Each number is 128 + 24 x the weight over its row's rms, rounded and kept within 0 to 255. Layers, rows and columns count from 0. Numbers have three digits each. The size before them is the row's rms in percent of the matrix's.

# layer 3 MLP up, 768x192, rms 0.242, rows 202-235, columns 0-95
100:164114107051062141131172192110091099136119129110097155136087138155126143186095168133141134110149106134097093100140123110152145124108166125145120111115144128152139145119114088113114154118132081168158131131161121095146153126132144125118112119116101135141146149134154089185132133118148121121
111:165145131166116136129167095104118135178142118138125131122148170145138085133137103124099117140150118106109071126171094169147093130150070143141106157131120178117193068157050129106098097160111143126120133097098085165082150123138132124121098160117157125107116181086113108128123127133145127141
096:145164132125164168091164089113141143129095121089155128158142153171150160135126141088117125089113069142107126116169135124110098134125128094128118152117118111132128131099151127138133104138121158107140150161090133123123114124143101117131085126116103155168120110130128135124062128148168088108
095:148111097180129152186092120121103166135100122109115123137073143134155127118142103141144114109142088164127110164147178118132207102141103125130123175110115103130110123115164121126125120092136103111153114103122137141107116114133120129147154146100146105156081132149088139167081112150157147120
097:151079111121119130149141113145143133110134080085139149114137120118117088118182081076136122137060123140130144116174181140148182126122140105112148117157116122115125122186118165103125094137119106151106110148112158105111126138109101104127103128107136121158188152113156093135091133149115121116
090:177155141132137168100159131159128123134126097158087089127134133165107118161104132166133142138129060135127125141064111111086095126150122113107146106104143108132133102154116125161118100090134112151098130139124121089150134138089146127112101128154100093109115140135132171124171104134159124180
100:118162118117152129152134082126136132137136096166113144109152159081152137101115154098115111135144139091121105140088164134109131153105093098111131122097158122154161171084129130121111073126128138119149110120114141179139144109153113091107084153156088117120135112119138142111131170163130074143
101:110133125117131110165155124119124122109129138139147137112140151123085186121141075077157130109140122162112155131125110145160127167143096179112114099142125103142176116142146127119112109123089107123140117140119092131128161124120098106109158140146098110130062114100085127112114123158177116133
097:133135104087133157123145148119119101126133135177121118116105176130137172170128114128132105107118159093101131128127135137139160153170146181086126102140140122139103135130131135138196143070114101102125125133119171111145112101131093150138163087146116107132109053092155148128147147152108133129
089:100146160162085115114135162155138101147136083130180104161109093139152136118140126113130129109126098097133106081153162149161145163070129117155164093141116147094112104143142090103139135112149166122128123166094135123120118144119134170131115111139131130133107146151126058121113138161140133197
101:117146123126111133105113106110125124160125096125126104142111103131148147135162150138136128105199119179127110115139106170139115087136122114133141107151137103131098176155157157144136126145135099127158126117175101131103157176111127171196134082139150139125139113133081140140136187124138129115
099:158139159114100123122131131102129097111104124080122163094130145136111151120170130103132086120077090159091138133192155113176106127097096120112194150182126099133120100089134139098151137121143096154072103137101132122166143146070159108112164127138129136136094156135106135103125151120138142122
096:146114141120116132104145175150146138145102121119151086129059109174139151177153150182117145103145114120108124138127156136135125130126130142116083119076106104128124166139159109156144118130076120104131096139156117120122144083154113116110109136148145117139134108139099131144183113126143140131
105:146166110136076106149125137145186116141079128140090167144125118126126131118098140113081111150147116130104152119137158160065128111122133137096118136126126134131099143135133136101087140147146149153085175122085138108074142158122120139135136154072152086129120069112154118147120156100112122167
104:134116143152145131182150121124128142138128101121106153150094151177122127125079127144136118136144097136096108117104126182126129137143123125137104120151132115136167136093109105104175143142104134127137116118159181112153125106113089144169137151154146128105131131128125166111181115135128140137
100:125143130139131123090107142124120130146129141136114165112161157133124105169117141128106106091072123098113147103102118142123130109102154110095171113134121144140131109147125140156144104108133112144105118109118137138103108091132096138117138121118139167147126113125133096097148134126130205102
102:151138147135169130137144143119123130146116102129116146144165116065100119144082099146137149165133123118126101137128102147164151116130141146108111103117102123153122119134120136126113084147159110159169101155097151107144113160130098097101108127102116124115098103122073122153085095148134102130
099:114129136149188116140149085125178143112129120138172096149159154114126123150112136160135140120103124093122084088105083141125144127095116147097135072163177110092122132168130152107094118141172083142149145197169099122125171157124103139131117174166169145115142128124097133121095150141128106125
097:137166115100129131156104117096179141127133101111126148180110123146128147095100148170137093153091138122131120110149140148110130135150135168156123189135094134160069169108145141091151106107137095108127122120159131105116128103124126116128113131096125117104123099110098098154152184129195117133
101:137178082117132150150145129149122159101137168113129065113122135120139092155170116141146126124177083149132123149142120174142139113136104077130150157093166153087133117193142126158104106190118161134085124136136145104152122104133111116148168144152133075134142169145111158123121123132143130102
108:116136125110116148155118082100129130155151103131123074102125079150150104095129140140080094123178134138142135129097123148141124124124153119096153108159129116156101111126103119091095121121144127102113197149113118118122133132110154159174143096104141163133105129113115161083154141130105129138
103:148132139118136148094136075132152105080144122146110152141095119127135129113127152147130115121171120147093113112151133130117110118183121106115129142094133113134106111105146117089144136132117115127100151114135135105102135130159119093104111151120109102122130151098120157148130131112126101107
103:099112108143147126164110099104147122157097116123161155155168123114138112111117120135159119081151135134174129119115118138123173134127122138125108165147164127126093083099071108127132114115110127111130172116139138114142111107123132130138145165128135150120154122140096143184129183121195132119
101:152174136111113158132142112108143173119142098125102143172113138123133077128113153140125096132173112100094130107094127106168131124122132148108088122115119136125121110129102112128115187121089082170118155134141121078083167115143149147113120166146131125140126124104121142108138112109133116159
094:143134136162199100130084121089123145135157166143138116115132150088115107154096138116127134174133132141156085140106157124118129084126152101102147128095128134141157127146094153119088153130161119125125078117128158145118151110090110165139139116104158133166124151146095158112088153182130111142
099:145117137110141087114119102102123119122118101121105166140130166068106117111145104139131113098109128088147108142146133150153144092169152149112102095123153105122113131126139124117103142105130104098103110132138129152132163153117106088121145126147090074149141151155147160140103148126132112115
092:141150137072151124099104181136104121140124131142133135112125162136123110158099115130128103098104135140117107127071108187085130121131146084159139126129097118157141148088188132103160109101134179176125127121096124137156120172096150104148114115157138155148094140098112117123123133155138100118
094:110138117118141158149102120157145127121114159131107158165141134143104112146147138134122130142133122175098110117107141108100165108129105125097149122152099164058133106164127124107121104134127145117118130094158110117146177144106099156121157087116105138153176110132154104106148111130144124160
109:136084096124125104118126144147190194156120094167125081140121140120113130112131153108082113142119130153170149092133160143136108134093125154137133102159111150076146128139118132123117138204141072168134122155130148112125139147146122126125136139134090140111144112125099116102126116145100127113
103:148200079120126106131128164104110127164103131186110119103105112145115109116137129104154135122158147131138112090180132150114106161119119089133145136133146132193100134115123132118104089125122125123128125116098152147153139143107110115159123117147133132164134119114086134180151083130121136097
107:088104053127124138147152120150123126123111127092089148113153112117108117063112155077109182154164120072151115117113109129131129089125157134134173120136154130129139129101152171094137129140109128090140120166066146135165104171150133146119134148134161111106161122090142163135166107167148103152
095:133160164123083118119155132144151161156129130130097128132101141128169093127122181101113150149109153137135148126099078134117110150128174158115107153120106086127107090147124108163169087114135171150116072165122115117123148107165130123096134140132112109101194111101123090131152131095168128108
101:125171117127146180176104148093146116138070151138140099106155175130165135102105133128138151103108140130115131140120111116112098144106121108112157132101163186152133116111150066111123128119102127108126095131117135127147176124151113081113142134142138150147124100140164166074103121104150096111
094:134119128100130100157123124124138044202092104157114160126100152146141164105135108113161131112103138137165151105133135126134116107104095123148143125138109108150141114072125086133097081138170128073131131129154134155124133165150108142144112132121155156129133141117129159104120154126143175151
# layer 3 MLP down (transposed), 768x192, rms 0.0883, rows 202-235, columns 0-95
092:076120119171102153143127109130136115173111106145127145118140137127141169172144156134128118146144129107108096107161125166130139144145168092083131201125142121126134075130110115125104087132160089092122107106081088153124096129102151115139129119106102177112129144142161140105162143136142165137
102:099112097136115155127128132130101123136125109138130108100134170118128146159156137063153151120155146098112118159151099150118082131164125143110154138120123107100173124160156141100100108151123147136119122135142097149141162088154086065090137150147119141079116109123128145146152091106134106113
096:171133114146110158133136158137161115095119129155156098158081137154145161132121129102172106139147101146144116144139115109141147148096107120106125195088116150166179143122107141150131142145147117161128140119097156097116124122120101153152103171106075104087112133113171162134071111115078124115
104:108153149096110129179105143155074147138107119143122112160078120096103100140122143158109124124167107150123104110155128129115139131146142156137112145145130109134089155120105163151135132135126188141174150104129112125141129156145115109139145107122068124148169139133202116123124096107107105130
087:104143129146145111151152102115155090140203112143125176117084114161149133119128128155153143145163166140136169162171089122127156126112115118164163116122171125125135097159106084135109136102127111145127113077127144103135134144207143126125099162116121106088109122159140178155130085096106106113
104:149097124108116119185128116142160168107144141118156138141159110125143151152131137084115176153181109089157118155115061133114128125134158091104117116120105153117152114106122112142133168134129118111140131133143127110100100148144107154138127134114098108113122126114169103148139127149152137116
092:123121140123156133119144129097124135153128169128094121093149102099098129130101146129148180093134186118141132107103130145123158106141136132127179105102122128121087121145141147117148153165137166154120194136131139119112095152100113138161119153153157133155169129111164138150143131159150093138
104:120154137132146165149107146107122131138123131117153161132120139170138113135149069125096094167117110103176143103103110142144115160130202068139123099153130115157177140108111118126117123121121124144123126145128106152088123168106081127134101148091100180124174130110131137125121151106125115109
094:142143147169169141122152141153095135137131120106179142081132137116141122092151071099135154138146127118155131160135129146136095147106101128121128109150134129103121090114165137112148133155139149137118101092128098115125118154152152143143103132146154082111099136149105122152132134104145101147
095:109122088107192143108165115110144109135091109091115096115134150137159124158092144124138113121149155131104153179087188122125114112185090143137105158153149137137128118118146103168124121129119177129107121071149126150115118100130149133111125111113147131076124084134142154144134112124151120100
104:125163118111136136121138098111107115072107116162141159144094127100101174131139132097141123115147117148118103120126067155137172128139142102060123138136151114112164101128120168140152148155163129105117070154130146113119152135107133148124124160121103127123167136095146077117177121133138145130
101:128132136126146150147144136155123117120095139157141133104077133140118116124151129106102121095106163124122140173096153146114148165148123118118182171117150109119113152080132125137161163096152140089167125120087160161145133118110143098062106150148133150097131073100114112111085138110156122133
092:125119154103123115114136099135118116141140123132136096173157140131113099136149074173137087127137146117108177112114126155129130112112171139097131123139092131098113141151124121120128160120112161146124118159161131100156101110132117211174128106123165098133123109099082107116115107109131125088
104:112144155077118099118105144164128130099154121127126124092090147132120146132133130117150119091156124097104105161136133102115141130145132116058162139154155103126150178122163086100087145128157174135087160106170127188143175119101117129127115157133147073122111117162152121132128102152109148058
104:151145137145097110125138131121095135132186088133142164156098147149120154123137162112152134116123138106181094136129098149107115141130129140112155156140117132147121148124143150133134137138138149112113096116149131116113125127148098142136101109138137153106148135110167161154143082120085147154
101:143160119138133141134120157088123138117159130129116169163118122171087093076126130139140149114125115103133093106127128124102155170095143107101106129127166143127106167189119168150145167122160108105140131093127094145146128089098130066113138145099109138138126192155100095120093124102126157130
101:090138090141114137116141162127131102148172162138105121130121117123132101166129169159145158127119137134099147151105118149119163149112149124148135113147100110140142141156168116124102125123133080119152172113111170093145161134103146098142129101064169085152132101114121133132118104112121161156
098:132133139173113183125096131125107181118138133092132106150171098133147109131136151129136139116135087132089104122128144147086124146090135135136122125170141104158117154113111125099136131157110093096113102136140099143107128135079124173081155129156152146176132112141144120147079105171125148116
101:109120151176070130137095141108091093160136149136115139102122134131077110153185160156100154120140157137154115174096101126119101137126138100137158151169132134121155136112134142129131163164120152117123116099142110150121114155119152122141111107109129138145149101144112153099136119169113151094
087:069102159133136161148123141127167081136110096097099127144136116113145125142126113160098143138095115092143159148111151121132066139113148128157123104145126159114116099139137101115146156104120157156126126096121142122120157165135128120099121173143137088108149131151146119094101103149139182123
114:139128095113100136123127122116171092111090118121130117131112101100130108143101110098134150143130107139148130140135167083119132120128156121174146119116162143114120181134119087139136135105144102159107116127093173082094117132113157136139160142140106075114132138113087121198173115102116109133
105:099098182146153110120131138111193128109129160126104125137168122132109147113133127098178149116131112146122150159112095111112114123164127129163165121151128139143151122116149142126155130133143109081118183100092140128134105113125140102133166125118130165114177136128131132159103113128148096130
101:097128115140156119162121133127103081102137157152147136178179115134089093130096126086146157163104181135120170159077126140108137107102173156170101134126110175102127128129083128149159166121121099104115140094115091141120120140108133106108147128141140140114161099177113120130078121132108154108
098:144111144091130135112131162075175151087163138114122140127155153142099125155124142109092130115124104190152144106133121126096124111149138140141165132090113153136138118135109164115108103095148085119141119087157140147140097119137118092161152132130132141119134152112120129171164130127136103110
089:113118131137137162105109121129113111114134100108149117158097090125147135130159106104159130134130149148142128092080096151098132114155164123137096189151137097095147129155112135099147104145140119156118143149123129128134161125119153118137113148142100129138136065123113106113146128100109126142
098:122125106138162136149133115089097120096124173127135106139138096125111124129145146115138104109107134139226180118141115137101118072104149177096141153131129174106097146153130087134139159155106121094107071107163114136129129160112129118177120111129146108091162134142152100112126121145097128141
102:112150101181089100120143121126178100124117112113161144165136145131102150073120095122131119137129146172139111122162106169100136188132143132105112184152084134125158140118140148127094122111129154130150113131129143084074113150137117118162143140105130133081094085123134094139132117111137125124
108:143120135136164109100120147121121115120151125132128109056154144140143156148129121118112133105146151111138125052182122130134170154138090115134122106094155115122169108099120113124160128108132142130104127128146141119101092127100094116134115101132131141139086130168144176123174122107132068144
099:145174121127088125120130127124119133150149134131148148151080131143121112122121118158161175110088126082094121108138082127143138113138120115112109093143139141146129143085136145130118111143186111139131097131123125136145126190134132125127127113121132173132116169102130159085072128116116081157
099:120098129114081123110160140124102105156107124143110152100159114117109112126127180110117135142146138156089091106091105179112133112128125092145180099145116074150127123091107132147124101120114101125158151144104098130141173149158127143156142102121128107105141134131148145142116121159173138117
108:118137117151105086158145105097145131138101101132169132081149100137098194092077146120133151075153140130161152121128139135098146111140120130086106192138130132086123123104151111091150118129105130143156173134113123132120108120158108121123125137121158111110140079121106135109101116153175124108
091:132107110153110126127155123097083183108147167080115121125154162154116142105177135094125184102121100127161160154104138104142109151086153133134137178169098125159124156150126186106169130155115121134111110099096110122155083123151116104101092090121153121072151130160146126156111106116123119149
103:154125136150123169117141129104111115112172185124149147142125119099091118098118180133140135111132126155088185123077121150173121148140183146088169095094132113121101136132075148175129099129102133115136136127116101111148093103155118121125121178132127155131152121142143127176127111138120179156
092:109133128134096094128103130155164115136113163153093131112167121114116109079141142135137143152141106116084158146114112127099059145109173132120142141148145119119115167114105152084098117117106133100175124111115146115116106103147124156144104089161118130130157147140159114121149092202139150102